config.yaml
num_hidden_layers: 14
hidden_size: 512
num_attention_heads: 8
num_key_value_heads: 1
head_dim: 64
intermediate_size: 2048
vocab_size: 8192
hidden_act: "gelu"
norm: "layernorm"
norm_place: "pre"
norm_eps: 1e-05
positions: "rope"
rope_theta: 10000.0
rope_fraction: 1.0
qk_norm: false
attn_scale: 0.125
bias: "none"
tie_word_embeddings: true
parallel_block: true
extras: ["capped logits"]
init: "normal"
init_std_qkv: 0.0276
init_std_o: 0.0
init_std_up: 0.0276
init_std_down: 0.0
optimizer: "soap_variant"
learning_rate: 0.00187
beta1: 0.95
beta2: 0.95
weight_decay: 0.1
lr_head: 0.00732
max_grad_norm: 2.0
warmup_steps: 200
schedule: "wsd"
decay_fraction: 0.861
decay_shape: "linear"
final_lr_fraction: 0.0
batch_tokens: 131072
max_seq_len: 1024
doc_mask: true
train_tokens: 568500000
max_steps: 4338
dataset: "wikipedia_en"
Each number is 500 + 50 x the weight over its row's rms, rounded and kept within 0 to 999. Layers, rows and columns count from 0. Numbers have three digits each. The size before them is the row's rms in percent of the matrix's.

# o: layer 9 attention output (transposed), 512x512, rms 0.0679, rows 25-36,89-100,153-164,217-228,281-291,345-355,409-419,472-483, columns 384-511
# v: layer 9 attention value, 64x512, rms 0.0862, rows 25-36, columns 384-511
o472 103:480511504562569525499480483467513492524439518421606548489496506465438567561483510529515542467501488353520559520544501514527576523585495501579527460447556518526548551503509414411400544548516505452458482499429369459506456444662501579498437495620475437470428589556536548522483470494454527491454545518446477542488441460495500482625338493397415517525543491499534521506540482594542570526566
v25 097:436498520499465511531484482488476509568498472529442501533384476529521448553559512470569474529573625578454608537470528494426448485486481509498411454519436446513518462568471490476552503435435496536536447534522472540600548618547456569561529455462485456605518451421484482519529490458578524496439529483568506533556508521519540521566498520462403530436502478573445563479543450529551494564543
o25 094:408499434558467501535477572433547438508475447459506464399440601509513440540553499425451495523531562488492543453491479428512505462526431483472443488457511551470520469514543612515549474451478543474496489531516503383409471437582420398439541493509502548523462486491482454405434551511530525506440650495483541539478478441480453499614562474470539538536472493500530417588425517508464510452502
o89 107:531567479457517381504489554477457539457600592527454563545565457471488494527502563529506543571498449512516502535542545502478441498519514558469476537440504484428504546534467505503434449604454434476435533547435456627480523509517549500522472464485595476362567454528505380550456574414474511524566510474560506548478530533513449435446415554578575529547531539448452525489472558495511599585607
o153 123:519498575549482570554443507539506464522451486458483437416372529474492461441494436536567493507466473524547573484469588521480536512459514497480495475500562542479516494519476452497592531408494492535458386561530558459499493567553417553418532586540476519612493484514429592479462541533485560432486530538512534471463485537471548548565580416505461486495386473487592466493546523515533444431462
o217 101:602457541520573503460595542557463503459525504530554495476492475468502596471447457507484552517520504520427443508482560511463581469478481521585554419534502499553482586475517404443511474505463448552515474449445501478520499475435529533481522546521404503476493563544474520557489602471438513508499442501521453421512440505527553460470481574488518517488490541449505486454546523522570519538428
o281 092:498482431475498504487465519543533471499464474433525569531461490494546541548567531578553552550553482436482558467502429509474444492664596515539656474492464449457498469553493393528468462526533468646500515498570442483508496559487537499566519519507582550449495550535522449466552458477482548521480392478427471509486573502521508544507467515538498461577479482440512531470480532461397424530564
o345 094:425473513404533450545586484462614537588498576466460568508550634490501505514524604591488539567506493441502544430541545465556497506478499448459476613499459527456399500468556619416480501484555545473501579445443563486461519549438548508457559437395482487477479494559577497487505530485462459462564462523522526436443549490568487484480431504562480473591560463533473494516505540435468456592476
o409 089:493481447377461439497524370446480462413477536557476525547586371494460543422586491446435444431483472509607379528526404447489501538486423444475495485506527464546453498504517503543496500592548492485549572487502561536481524415473544475538445455524456513479545547514477487404498587559483401507533510431478484504511483435442507514426580505531535499387495501481491549514436414493470601432453
o473 094:493511567596494608576428519539531463504429459501471420531415487506539511510518444458529459545549487507537472482454466520488504488516486494514490449513538507469521476526485454549476507440422479499544415477546508441516492499609399603457544560581479453568443503439465600485497456618519463466463517521465535459511461546487534554581543395516503465478405498515552491480585539561497451455472
v26 100:468491444563525474489409602517525523504430533569547511374426384558541436422510523578461483451498530516468450556469510473456482429479443502556455498562366533464471572554422520513539394532420511461513495504461440562429518492448480553497495478482588435483537421560528513535530510531506445523573477512464505480421510495429456484467550454443502486520438449534494453564451583423506502485527
o26 091:563623520467509484455489485507510453485444413512519510465511383457489527506514448584455597576472473564570504618508603466468539465491531516515472484437503458493577514516501472473549508491521450550474571508571465536563560542549525530453502511525582404490514587402422509400631534500441512504405444497591567471520552485510472460490424403428495545584477482548471482557514628519397514577427
o90 104:505460553457387486500531503494490500497556504400406525510508496521559498522487502487501443467535447450558441467486474475522513526623514476463485424526479561491463447517547473565458562466524466505498514418444428472477435528443531416542440456492435535442546576471576514473515405590556515454506581501474446538518540433535519522452570522465506446459428501508533488477492441507656500507559
o154 120:464609461499544537505436490489528490511581438526505519518494499460419536583462524550561556533458459522519552567433540525505479519409594454513504593500574439546469577471480552478542445519546499495540403536605525471533554467551469551545450540565581389534524562524402466534559499448536490576466387414502613453531406468519479531458476530456536483540483485477564478506545561501371433466431
o218 105:536432374489516474512464511458524487559498480558485459487484531615486521426488485482467491462491530495515413476496519561525475620451546578484416535492433425538466540572562513572545472572464528525594526583560532514469451458581458487547556490554574599408523400559508528586459519440524547564518413488481540451510488563633490501534441522557465502476561529522536494414471556514538450431541
o282 097:437509473477510484482482426459497500517492487506478460575518567460487404515501472431381559611499516416445473382527526524567446487464435558457510443552562534617513448439601439483507591545481515430441553422588570430512440435458484420500606488504494507514491469444509525455533487437500552506445541459435514489536517506522502516518487550515538502454507632546471551395539467525585498458478
o346 097:549483495477533515445499596512567478512418584596484519497473523480594482451453585484549428502523489494479543461545473463527487534578499581438488553476412543418608500470473412546466489487488445451483471490435528464472488560498642553488587490512455528580534500496515527453475512515566556395506574518598453448611427546468450386582534543465493497473510465523423592458479405498584533517540
o410 100:463445497487480513510545439548499527553513466451477398485511519544560494522599376556437515486485636487551466426554432450473516484550381517527550442415507574468478425546482481508543506442590522446489573551465530518443526582501439499434476452431455691468510468578530430469431485598449520503540562541467447558467500479533533591553532499565450563525548473484477475519485458456525518521476
o474 094:459507530528561581519556537493474443513577530528511504488487507449425520622462537488522511574428566509464548600474509477436618563443490503540537581579550417549463542538491610537473407475411458602509452509636537516556539486545461485466368531546552420558563515512433451554577573477462514598513458524490557529533481480511483462495470482466479566511463473473523467584473511504341473481461
v27 097:478531501404583436494509556465509478505466528597458589542507449513515503570508472562525543521402543434474471589483445452550468535394555512503477430491594429387497540527519512453582569464519479523615476485525381463446489501449474544412414495476477500515499515549486545396531419543567528495431475548513493539402459542473500476536586423509492544585625535506484468454485466473593546506480
o27 092:611557505428552550539498462483559579557511512573494503477470498444363487536579473574518444557507441498539473496595551547507475461478535454435540472532533510472467471507469510516444541515477485571493455449608474551534470475452506452524544483586494419468582393458469486487572538474483510505426542457507487442464559526462494551420450513450370465557461530535413536494532492462439509584490
o91 102:426502563478444438508571564446502474465511579432471495422472554496554526448409570386422565461510464473452483443443521548480469547425441588583573490530426447441571465511498534491482459514532473452563612531444505541471505376548557542484508534452505475508440604483504496538466510509462485486485492569529568535515459497587468408487477523545540614486551435455480473479470509570575500513537
o155 122:566557498491606560526503518503452512577479392505552449602501500504523496501619441481483497496541510563537466589564543541503538518564501507476456415514535580508480500540409493468492485551522516603474466370574523397547510486505559462445542468595452517438516436487528437528538525464481474570490511477385436448541511444437510667493544507401497470499483520484439543549536510527455456496534
o219 102:465473436520463434562400491477441502461486435521510410594421484520496432464495560484472504572480546609591524473536549441508531528568472557533487467533501415554605439426492529431621485536496564521486597450456543466503540497506522484492511480434594528528539543502463467437548510490534406518505504472465327494524478526427481518539459536504541411538504538487520456533570573609486446522542
o283 093:523538460458507515429493500460521499478518633559396461488502502466491569497526431525561522589508443509444575314436512551441444518507538461487462470496511500524539544594519462564492502492513460542527541563499583513494435577471463484530504518374520548578489438465490508523544406526540520473524490481450524625485505524591477571438496483602546624515472497426564509378417572534499584472471
o347 090:485413491549389498456584522446514432505420554458507511389527481505488455476446591456564452466551530469469489498446421532466501524472470570520434471428499544529461504375524546533500520437465542434507477591477415568493553496512518519572564624444466483480456538581469592509414525530488537460488508547538534523437482434568495369500513542532471491589513439585475491500457461482554646531498
o411 099:458440457526434451456447492596552428456447426419560574433450477488519458464489465529509395506521497388427490554448481496595448543564530447530529542555460504476440500428580494460533509464463576406477407616388458543446512462506434440516429565523463434484470539557513515479457525524485452360466502455539625429526495502507531436504497549508594443396502500537494561474529489419504428440473
o475 097:538550523530556494545467476527492536528509477564565550571521517520507542615564452556487575472455560540528500584555533460497537545522527395531581505448604571479495465552478474608411489526462499583530474326553554461577540586501511443428548383523548499522530413477529465537518462501497509530512415509359431447504496475516488590492446484480423533458491593566502531526479535477447490512518
v28 098:502500433474540499464497537460501449493544417435431464483497496466468499529499582528507464481514508465362555513602448447600555482404482524458562543506444515498542427479417584483427435570483410478549500526504536577580517403456477446569453501521504454520563549522461556457500541583515514438525555456513489537456525513483442501588463519486554504492506524437512511410485443519458434408511
o28 088:536549532498439498569519534437516505531585470532457500546493456420421467508520503442478471462560428592499510472530544495455423457458474522521495541501441493475431492467470441588409506454475500430461522601484574474537619473499348487481472551401518383485530546509484533569451523602397326516535460442568531463488498518439454522437536441550487514555527509482504562521474385551487576501448
o92 103:517494447422480452448467522534415525552428487489454451511525523487426496514538498460488607517515500499528552566542510457411489392529495499539515515494608492458495561509553465541608618529486496474480598458504436501450448482450543544550504461555466464551513460458584480361509474524450528471460467569436466460554532468537512503560509523522541477459498522499553464538569566350541551475515
o156 117:574559498538507471587544460549557510493560406503546554486465488469405443488510507535546482496412469531425517470506518494421478519438520526474490513502464520532492560495451439581460426486595608492485452555456551479480571515507470522509473563408525481475558526545479554523481458523468415522481433446565589440523534463516468501518502531466388539516518451519441582517453475554600486486522
o220 099:525519516527516542562522452527520525468456562565439549508538496501451467499441494550501493472472554533481494455397543454516393544457513522463442451523593468600411507440498514464458473473579480510506471474509476452488458505572542547458513479505509521495485390557468564462511447460434500489418433480561631445474562503580486467586457514470421488501549465575524524513352572503560513493575
o284 087:471463573479568525491507504555487454453518454488586474512491424579463566533450455498562431396447428544619457497475556500522566434541478440508477481450484428450554544493510491504494452459465457539465483470498542546561501476509490494458509553621505490506456450490530547452507591528583511540474477551466410580518566525491465499568478499482498504555541520490523445467574455545433527492517
o348 098:499512521570488522402538434508484593535581532463514537552568451409576479504437457542504422455585507464577491471487569546464544547498511494515597425506520446476561461524524501459533547537507491495547403432524538489517407510396468518401573497502510537535449590475539475471420462442540529537522476452429466593481461524421483544477503462577522495504453533401540453459555494526443487564323
o412 100:405440502495432519410487603456534412482483593525503505457407533536532534537530577501421477589528463516535556534505479542560535497560471510507579522538472495458523451484586530490485513513474517523448456515490451497524442576493539525528472478628438496500437520399479412626383517411497544486473541535540428476495514536514528479470462418473548417461487503520503471515578556435479593556554
o476 097:500579533457560527559514415514535501527530563508558510450505426483533486432482587512517474488367479537425440426513490495478577563522537495459456559488446520548478568530433497532420507481519570464482537500523522449542561568620586448535505486484545522493484551595521442567562469534571495500570468447507513513551509528547490507482546588447393515515506459556483565470453488511579520534460
v29 101:487455616565424438492534519440529411400558528543465553454541518476481441422526477556518384570462445486574571532481503536361424569465493445519498562582538577514485494518522461508493468552477563542431577504545483482480507565486565493586431584493508481550538519426430488460481487516469495491479483460553589556500514387460462429429483453535500507488481512454538456531502495486555488440447
o29 089:471574520499625434481515606410505490463523455516516442520387541427582477543499490423478485479561557486500494486397610507486476589411558543477512482426551572445412466518553566478566500505532482531397544510537409516466509540390424459452424514524575477442508500483479484502434513570519551508418428533499503467460562400568464590574530577452504550556555510499479500614492519476575481554560
o93 099:594511420477378528576525435493470521535500428543535527571539574517531433513599519491535536548560439523449497467460489526552600429586495434489451484487497557489545518516447538472509529482508558412448518453432445439504580463483583554466601486448564419524463527539518540489474528480456531456565454463469534498591469539529510461446474479506482523445528425494580490497541557669384578568386
o157 121:451427540496520508470459527482473482512449422551542433407390429516471537432468527524474502498405497542513451449536502531424527487429498548548486461352574516513474461498478490465521441504405462460466481491534437491474468426440479372502416522510427564454514482469552472528507480552549529485478471428460424503501552479498496616505602513429561512551528504512538452471476482476581508500556
o221 098:528439508515472519534536542483486583537485504397453456524505493609491556539510521502537495512497478485478527442569532419491658475454426516474572577434522466445593539471489452525464492434529476505510512504551465427435443515503472444447448497465453582500520508454520495451514525494438545532522566455347504539511456482362477526460473565527557469599452544463538434524480427477621473455495
o285 093:473537500453473455470500399488548503498501516543460549579433503436543434544463491524480456526421519504513431588509527467515538414552522565459515485588469462516492467567586403435462494520472569579553510507527477591556473492472524472524563508528513514459472559594420550622495468368487454500473632590462451538462487545568560460563424503433553506494521607564453521551446418424471541456498
o349 100:586567452574579435468466457537455467522575594433505491521590494470549489556404533467462519492521562518426420474442504511567437525519530445486558532611487549591525600520560501499505506512510465424527449510544555490481613477588455608467516523541563560487521479566465481474485481467489505566490449506568541543456425472487530474502414501622400534477449531575446523467553481474432493566520
o413 098:463593516411520569554502511588486466477524621510454447470433547554497465490531477500515499416526570503535546577471498447486480610544477420429496439599480442421550425508516650550438640522559477533644583501446614558539506554526441534461583470490496479512419469480431513460555506516572451377558523528521526486496459520503483512504439462550437506475485418477441536497438614481502526539450
o477 098:432379569539460489522468524563574550477440423527457409384408475530358492396450414442520477518524469592516474478514484506479494473439542549547466530359545457485522483462496447521542465538470508501428482443563512498462495401426524459511398498526439481526515497480544493475469587489588542493411515437532463513498524513548458518476605550352514485504505539504528494440458476529533464494576
v30 100:514475487547484486528473514595552447425463564473497492494449448510510546437472525497524428518507555450416469468449564500498474461452456550467541516416563480417479483537524520405507541590524494473533497430490498535525491507547563466433427500488545498503546519411438458529548567402576577533447506484515571454414532498505490458601493548557549497456543486496483510512501491540544556433442
o30 087:500541404595507529469520516430486481471548536466469459507529549483549496520552480618479492445483546433458524398512520530439466557528434562602482453565518503606418529590504436509553596527479442471508472473533628477536582520594440601484574500449486587595550562500503423562459444558524542490408513570558590481533566460434458478622593477505530581557490564504395495532571578490486485555489
o94 105:508537537597480564522404447474659424487549393494421467413446514525502461394462522442515527528562557542520523539498424451521438531491581564465518498481507358496530473465444525481433506489517518509595495529426502480572572495481495469476414534495467493509529480520424521511574471575419353480544452446431577426512420536458529464519584475527559413518437615446598564487513408646511519512547
o158 121:504538418422516478516473517458409529426535462549544519548534532482456507489517451553473428464513486475476491462490579528451564442486472509511522507480505591505450519543543471503496470468428498507450462456584610504435564429569444548565568477475463564455421598529517536516461535511536574473524527519536509632547601502531511462509493514478518610519470457558439498451561574442435448495432
o222 102:456486562428558465568513629605453540480579447542484547550447550478529574505563490495547494475473412462467447484548553415503571569501432481494476497399565529428461456558590575452490488489378598548496472468543454500448561531458585495508586507497450539416407445506530511562544482523545525522541548581556469542494536550568440590432405494493495543486580490508463471433456416452451490478464
o286 090:474512563555474539371580480494520484456545548362535491537503538416540516461386461487484549393548527548495502494496480519533543485448565497529514533618449465535514490493530488519492432518560501491440525517474426506407490481451539487511458474514518437494567467461459464519499462443581615458640391449373419449459469426608616465535458544457465496464524549522423512548516539308496495522572
o350 095:469532516525551480482518483491462534555457591531445559443463438585503426561529515479459572557491514482500526535496456540504466568536451497529592541558444480471550551498477469443502527516529518575541544563539470501505399568383516444478474534513564479497539416533497518510429534578403389442488475511496486530473436512507452577387557398468444467466469514543569512485426486574547528407541
o414 098:505416540575488453559535498490501536597367522469518502480559542479467441516475610412491541566423454571512571543509450452527424501487555548406509517422477481542557600485466562563464524475567532446514581498462493493473450440437523483506534479506471531531473455498530473460534524471473477598524459446449502467525500442520511494475405439525443454517497497494544458550466456524524467518501
o478 094:496515382457515458439440523551480544471528490597506566510539508433471491531511497517483400423572513423438421483568567549495519459489498427565498477497557617566509515530529437551468487495500459392463401543597558459538492472648387517524623473451541513505482527489483538492498553421532628534494494471518462534479519470530534481538467514544517573522534434490400460489505506460453476542483
v31 104:544443539497435424499522556526477494441538558557475527502488504539465464592427476450544444591430491486446463450624461481424448533495636522388420406495460473512502529513435449453527491569539574465426521500436530489486474515480504490550500575481446563560529513515549529498443510475547416613432442595514516462488449523492365486482401418487446432504517445461490519583492535458465521470492
o31 093:477548429494503478528467519474580468560458585515474487497555485484535445522539558616506470522541444564530513558521531415458534543537493412578491482393478471488484511457466551434564436620599504508602407543584510583520580448523485523470473512545494454488443542558469485485493617505511456496584437564480593526522517464571494450542611467505496415480570545515462524468513496479374449475501
o95 106:490452406513514546500554533429421554550556458510513557569517500425476473534474415480497440574451533462415511498487576530624456439491436563514469557488613490549468469398475484470400514502409466446435525513364550502478422443508482508543468502550472514462565457489506471460425477456453455649385503511420587507520453488494525443475489508456532474423489396472558528541534433547550533404502
o159 121:504549495544480513555483471555594514509418541462337493384529525523590532492577578502473506497554495559581474569522557481488515506462480435480449559449447485414511596470485519507462480557594540498620493495545504518534512520409550491504487445434487509488538496523397441547589500585517513329529520462439508490489549429482430559515520537485396558582541519515526472479503515536464520538524
o223 102:580524481528587511598551464496574530477436511410497399512581556541452549510565578390456487502442510475612438496506540457460478510393555469492529566508495482461512502467494511469467519481474541551515569507604454435535529494448532490536470436510417595411538543555577534476575570521488584395575534389477534603490433483485468524500561542471389561427474562595484521485476559530586526485528
o287 096:460580509532486463459481559446490521457475437495491531527536463509559397445520512544555497509450460467428652437560431657519507534508532525523502556539501482550484434462532483454459541568505428558496459432458494437475449521540516447495465563472566412573471564503587466561563469473401488534496547520417529474532566531458538420443439470521509464546502531479452440555481566421479588481518
o351 099:514407501459500549470475498467465519546497457602557477506508484542474475427534479539519453539517433494398500478415507547484448491646508559517579452492473493534530500617550482529581487475494481496498456514486589447430582485581507456457480560561564507505458467521551486505426451536472503511352445547503473520472521588499555488566550464483573484450435531543509496401558408498430507511476
o415 100:574536525486563507520507569473441538396532460402546462528457456470469505528389413472492501459471569488566513486512464514560527474471496548491519477638492516570480460539556493539475478459428484453519552507531461531526525466625432505490527544518488486572465487415496568482428458508419456503524497457543464465519395558547500506554546537599591488602467491494461530486525539585447533529527
o479 095:482536525560536488519483455605603378471492572505391442448483505571543523486555511534496515466547454532606432557477482489466476532420436476505498496404508515434536553397455512487471509510557537529588435455543459530531481563422508493562528435476532527449554500489404516527627460570537533428533434494479510464554540417508523651492468543440462527558559501500483417497466550499501480553446
v32 099:462495505498598508480523558537658579513440512508446485497424485525487509524490522497471519504381407489502509468428484626453583477532401529406453438514454514493536416475483534540579450436428470496536556548473528533515494606514412510486499497570463542469584466448545505412429596524478537471541477486558416495610478536567517453525494508512519438492479453513420507508499437492503551445515
o32 095:510503457445555521433542565449576595444549546561477455509467505537510504549499497491565483403448493524462456512595507584431588487496549575604517531440585405449497617503476490476518523481469448492513406649382400458576525516560504504420550557606534497356539536443528575404583515583504491416541549523492503506534483452514477540453533437550432499510443429453547548580489487560518520512528
o96 105:478491502520451500541507540489432409504485534551446609515601518468555580446484537471498498416542520524535502530485449488551430457464460464497501498559527562519439468438471381515529520535449510519413543512618513481519623573456589453566461491420479427487556532532479476607440547458488555570424536509530554475464536510426511529545484390533473512513580511450570553425491515544485513462492
o160 120:496528454502455478451548495502545514505541469489550453527466489571525557605571467483438495434469515481421536513432505537479607467477515551523509482480538432520484519520528555486517484503534569477612418471428428484546465494551479580429526520586551554543414498486561530405556454520515371427478441505498470415495485453551506443508594533490430417407445515513444451587498501489478457514452
o224 101:466523491506497502475482447569503453440512462475584503506496423463499530478499479499480508584431511481425531518449401533478414543460465590461508537507532517470485485445478531505553491474509650554561431398560505456523498533588470529505493405468503525532492450450541405548519447426495419539458512604485477444462542474543574509523601568479563527471417489600348444448493470452461470510466
o288 100:470409542511560541495543492492515589443408503497488528485492523491548545485476582425460572511515433524542417493448512487445611539461486535527418493531544392503548477496555567476513558501516459512442567554447564606495459520483441416522467482504437476475591469455451561502491481562496455504453542520534502525486454461503471517518437487526463547496537506558535475476594414525581648524562
o352 092:549483437491516524527477554501489516475590511532470473487551517473416412503534536527529478506513463519516551545529485494514479547468600468473574452530440541466496561508559414498525567523497461475412548548507492547451513460516487465510518551484510491448558423461429503573517549455551446530543496484456475495467501565431482527433439480558504588528514445521522510480423597440464439418539
o416 100:505546558500533554519455475501462420567443483479478535528529521491470463522466421473482514444533549439570534361526581481517394461553410448414476475405481535479501475555425513458497483465467441550451554476562505403443504486400465502561522509489535519513445569576528433534499431473507603503485526414484528631491526528468523486571466482501581476560608527462514527443518570464478421575536
o480 092:447549457534395503470575462471520511495538448477539469474469523489451576535558515549470529485538478456366514513476548507468534483439503527540474507524529509552514565462481528553536454583509544509634433515475383431483438507528469572427516565554440569591416504457539446361509526604509375453545542529482436411522424481587556451483583460565505470451395492518481410567462540574495399489435
v33 102:522563492494554469565447440563512548552480509479649446531516474414542540398516518422472523559546464504534519434535462493551531554328487452531584472524497492455496485625507508531439491495565533546467450535534529526434491470422443559545419503457437587471527534474445564446557495463571486465438513441609552476415524474516491418534569503430527462428429541338461424522508491518597485515554
o33 086:560524535506491419423525508436605420538442531460517403566551555516518509486431497628590502534579575466453543591441428413498491539523542579461556389403511505556471481432539430519540475472514519591509595503540441496520479521530446497543484505473439446458499531465474502547432523415434525559584553461523494485495537487495519440469477424439468459464464462537473402493475542530480526500428
o97 102:464457484478478520536546556563457511478558474453603491471546458483484523420487580447502496516469490459418548586594596467470439464482444483515516544479519608519398473481412465474565513464425456501506443529478441464468543512517547516392513442554538454546467566463523461531547500546470596466430548565489476547495551481467513475536479546440400544500527495530523523536475486387484394567470
o161 125:505472556632500415576522430468590488577508515524446464569466465570546527585468443599522516442516441496473494465483455501539566530518606553563546500484442455415541492537561438463458463488579540523517582535470534546557407511576481545534453540508519550438533557484446471452511475415444551525534507452489577537477541507453511543413429498585494500504448494502449494500415465565398560469499
o225 103:451411528526485543499450546514474411549499557587465488492581438500489527525517500513563447541411493522562454463490505539453548497421571544497463560564460424478499408487417503468479446477574464491521483488481569529484450472544480484501475497539515522508528525483485537511537529404538448478437521481512499577586499517450545549487531571496510498533532575408481496491512516481479589376504
o289 089:502596471474596604488460505507439514467412508581478566550504527490471454518634565344483493468546534511497497550562417527511495530462482533476544452570565480431586559459458612480577445550583569541545541462520432511456557427462485470442577556500510528471490472529577514553469439467542508506536548582561517481425456450524504483538486510579615588490537441499444484510514544495550444502514
o353 100:575445514465544475416480515528446491468618496425499511432442506464492462481458447483453460545454576513510506474465515553554452482510476474460450533445469526559455560505568523494441532555430509444492492504646474475516457514446485470513502414493523407550501444516517552545456510518480420496481482521502404498519473472473485493564513508434548456536550481473572496553510441480615430557468
o417 103:447589409431434528473419495473481559505499490571449489493527573452429472424458488489476442537513486485478459548494491520535434519511474414494453477495577418503500503338539594519529506514435475411565476408500494480527493477461506483445502508494495504458496536499533492543440552566527449501505573509493471474561411501462474500578489492548481448462491462612614515487616419510568443528526
o481 099:541466485581487496539598431415565510525436494575506486533481466552526528590512403542502498481501414492528526481479511551577579522552494538526436462491420537493521440594489483450485402475604569529505550487503631565514448499586622492521486568531500519438493442495474398417538484418508513491593388374552585450461466478529488581394470487565474469486477533501484562494477521557393548470555
v34 101:558568526480520552488531474442396524598468552470511466435491518498557494541549429503455449420445436523547545549582527482518492493457487540517471522577490480558447520498598530492515457491613564489500499509498520452434512548497534427618500484578520453502572434468510583445547439537495453444472503638462511531465563564583505533496590515478416551512466551498543526511530519457467388416556
o34 087:502579498487521564459555534536501510559561549561484526501529444453484562545533601471485495404484531555438505490475406483532430475565507500529536431602439540502453494489549501463552548531463476580571512427555485466525560451433454456500595516448558462452531504501426513553475487484501480437476520489442540426532514570409546507528577516424480514481552500557386514544558486480455516449500
o98 102:501475451543497555480441451544483488532432527498597519492533511538546499567517486477486434529491461508538470464499496555473464491502501540492505495441575481481503450516457579569543597413476506506494434500475457491460507540532492491454549523467546544499489561548558495565510471453551470545538438514467572527574520478515567528449438546560549535514536579455461446374443479494457537483421
o162 118:456545547443617500344515536455549467471534453562530507502510517444538469518488604528463540446512476576532544539434441461554489622460508550538454509582481654514481473470517538425491360549520453570497471465532539399440458476481520484507540433567565528466466533558482413566416549545519500426515568509510481509506526513468477515503565572493448479502477539549482442602601500528541476464550
o226 100:490418387517522433431460546467605496473514434482470455459429518507486438417462561565533616532518532414506534503451575521565561463430509457501401469492524636437495414478605596431449417571555517531504508528451528502526398493505497477419541472452550510483416480545476527539471475502445570507470457466506533567398451556540454595493503515477532518506461537513535527548620530522574433532609
o290 088:483466542504518433472554547532498581412525513395471512585445464576512365509561493451543548517455618472509490555510496573455533492561556462523569515397514448505451508441438579479537500557434509470472575533552496529533576474571460500449589540532515496485532467502558551488588452428493426527514528473473607508547488456506639447553493473547457530490487551479560555493540587493604533427593
o354 093:515470451553477493557553522560460496467517454472553580593491482533458554442445465561578533541496525463469576471516525508478533577511518483476556559444487361543520492508457452446489560422461515424421504458550461527587410507491570512505360579571415551434592516458502429519511501468485506490480497539491455494526466439466510460518430471509553505568464534407379545444545519420498528574444
o418 100:537435537567416406609516558533471474574537465460468538494562540505476467487513452444559473497527551509535444515554598474511467535525442500478495459455508536562552522540455453631495511467523469576550524509468530581543531559543505571464443594465507484554579478526499499371539511498468517550441408505534488492517525388529470423497520426604604473492512421469497437385409503496461561509476
o482 097:468558609429564531439483533489513552398516556600467445490458474440457434427443576529432491493505501565540514486406456478511468525479498493460464533526474529449476497486548492439493434553551489504513458482513565427340470442508469464548475445511470483527446555473425530530430553547471469465557618529492524514428500532518482548505507461492439473461397478515539477516527516522559497478540
v35 100:508468491488520572551496514467423394519499560544472540431502475504423519498424469586534514561492521516491546525493493475494476425500578469479444481581439492563432483471465415527483374515443448559561581481494650471522502513326485434454413510486476467523532417501460493465401487507517513521563445523499540579455511497513538474497653493480532422440498486566470514503482424433618488431479
o35 094:499515549466519455491560481523452510473467479496463489461526548493495533619516524475529414447493436412521501492519487533520578534478489424452521537505451445621576449430491532459411510478496485475539457508587562511454535504544373453526533456488503494468457517429565543507586454493490495571516479443399463531424415438455521370559552425438482493553569534499537399541538509528535556548430
o99 101:511568527474535469496435455594491555524487529543426541487424487432439447504532504435534429445496508456479401455537499534483502553495355495533576488542577495434468579542503558524603507473555467464413477490357480459515502500541504533578528501420544551498475508534491523418591515460454487539403536565492525536420543491506482477428360571421575421460532558566494542501455484542439438411510
o163 121:488438463444416509502554530421509510482417465502523492472465513554502587477525565419484507456496471547472552542544538512566577489451571441515385513492514463497462470447556475528443462515450490477591498534528526447536518563391476509467484481508508434579539493526483489492490453489448476507561481415485503523497500514422478465548557456467488562492468461533447478532499434468484555588532
o227 103:498567470454439481490443533420477549475470466460460458518486406589530509412466509529462490405560445486371537533535519468450520460518443548505444549394466502430531483478499498505483484496406483511497525455542561452618454507390534508474459518512490458512513546500438430486462513476430452562506470549546555547528522472467476585502481433568550524443437475446574545547485477487476434523443
o291 092:520531498542407460465501540535570514441449480540525485466479511489507413530523441525484526502468532472530505527485534441544549555475610437469492474467499439503435447488504489584521438525516405511430584542554531546431524479566538489512482487489567587478525514616379551594505495554514522477519412591521432558507502462439568544546456558563400594561519520454490479447583559547606481540489
o355 099:553536391524563546419513505540521437544616579479458476513517488496530445542532448563455477537521486473519499493484526484504454441490439552483524484553441543542543540500447561465558532505536559538440425479404438601484479513608445453510600471455486471492490469445586407467459565475527549461427534548541476394475432474592511453436512512496530498449528503431613568510513529561573507519550
o419 095:518532483508459510509461558504439466518490481395435447517536542449520463510392544509466510413458582564538431466486464452454445472480432510477502533513557499480496581482504507438518542447563541512406455515584449519428538562549551472449535461542444504409521475476585490443495491500557448545527605474470498458472568510582500545461443460492466422482468435524457532530513536377479575521562
o483 094:493454451495527557473597494355513439507464433491567490483484508541487606542524484524500521582520524517507566538498487550463517416455564509505458507428496466467454465486521437506443471507523508566601544432479497396563542499436502463535406487549515505561521515497474498533471500468481462524598465541402527501510492541409464452563581487412476547584513425549485544531517448501425518535449
v36 103:509507561495538512591465528534540447582599456482579512577482609522479623553523487486643526549488578489537496508497552562437495449498520581495499413545523627571481467532506437610518485469495536528501527560558523491489476501437525533490443519484504502509555448441541461411426410578536485500475454518442535498541412417473503494526478496520500587554467511481473498523522482540459477509459
o36 092:520531545490493442545568494451522522505485469465481458447420447619476493457430418476388544517526421495426607503528531530575588444364492501556533593540535443564419456523448585495500487425465508491510404525467421535468493488586500525465519532461431537564485560469475497479457464474573545553473447544467513523507513558508446454491465501502559552486533526448425472441534532502419476555468
o100 102:538505599455444529446484435455510515480481469561562574481447456457535475547595524481408560433497467570475475509526442499490445507533570494500387494449491590548514563473532504591607517512441510523458512489470505483426544520488391411398453535532440450477472559546467576428531588469494571458536468469553544484465501634512544408425515430516481510534521453465517461561483449530482586529471
o164 122:441485504501563473510531439501480432529565439517506502467520388613466461467413433423493495579464530464532500485483534486522535527440492456508536487526495398458453457537453515539509492523462462558514495546480415511546503503534558551638545535470484586526429463476428496550463523529564491554443562562470494487481549366435446538581411497463469519466490500517584615465512573474611486561484
o228 102:489539492501478491471417540553486486471513509501504427510609455412481589531488536463550451528455529482488451526463493507543455427580517459517522498487439472487523443478502528477511492606557451553531509521492488493499462431541564481519407543563471613541487482427407437597511555523606461508485531534525525493505462401421442515568578506459472513512521511537639502582409526476511580506486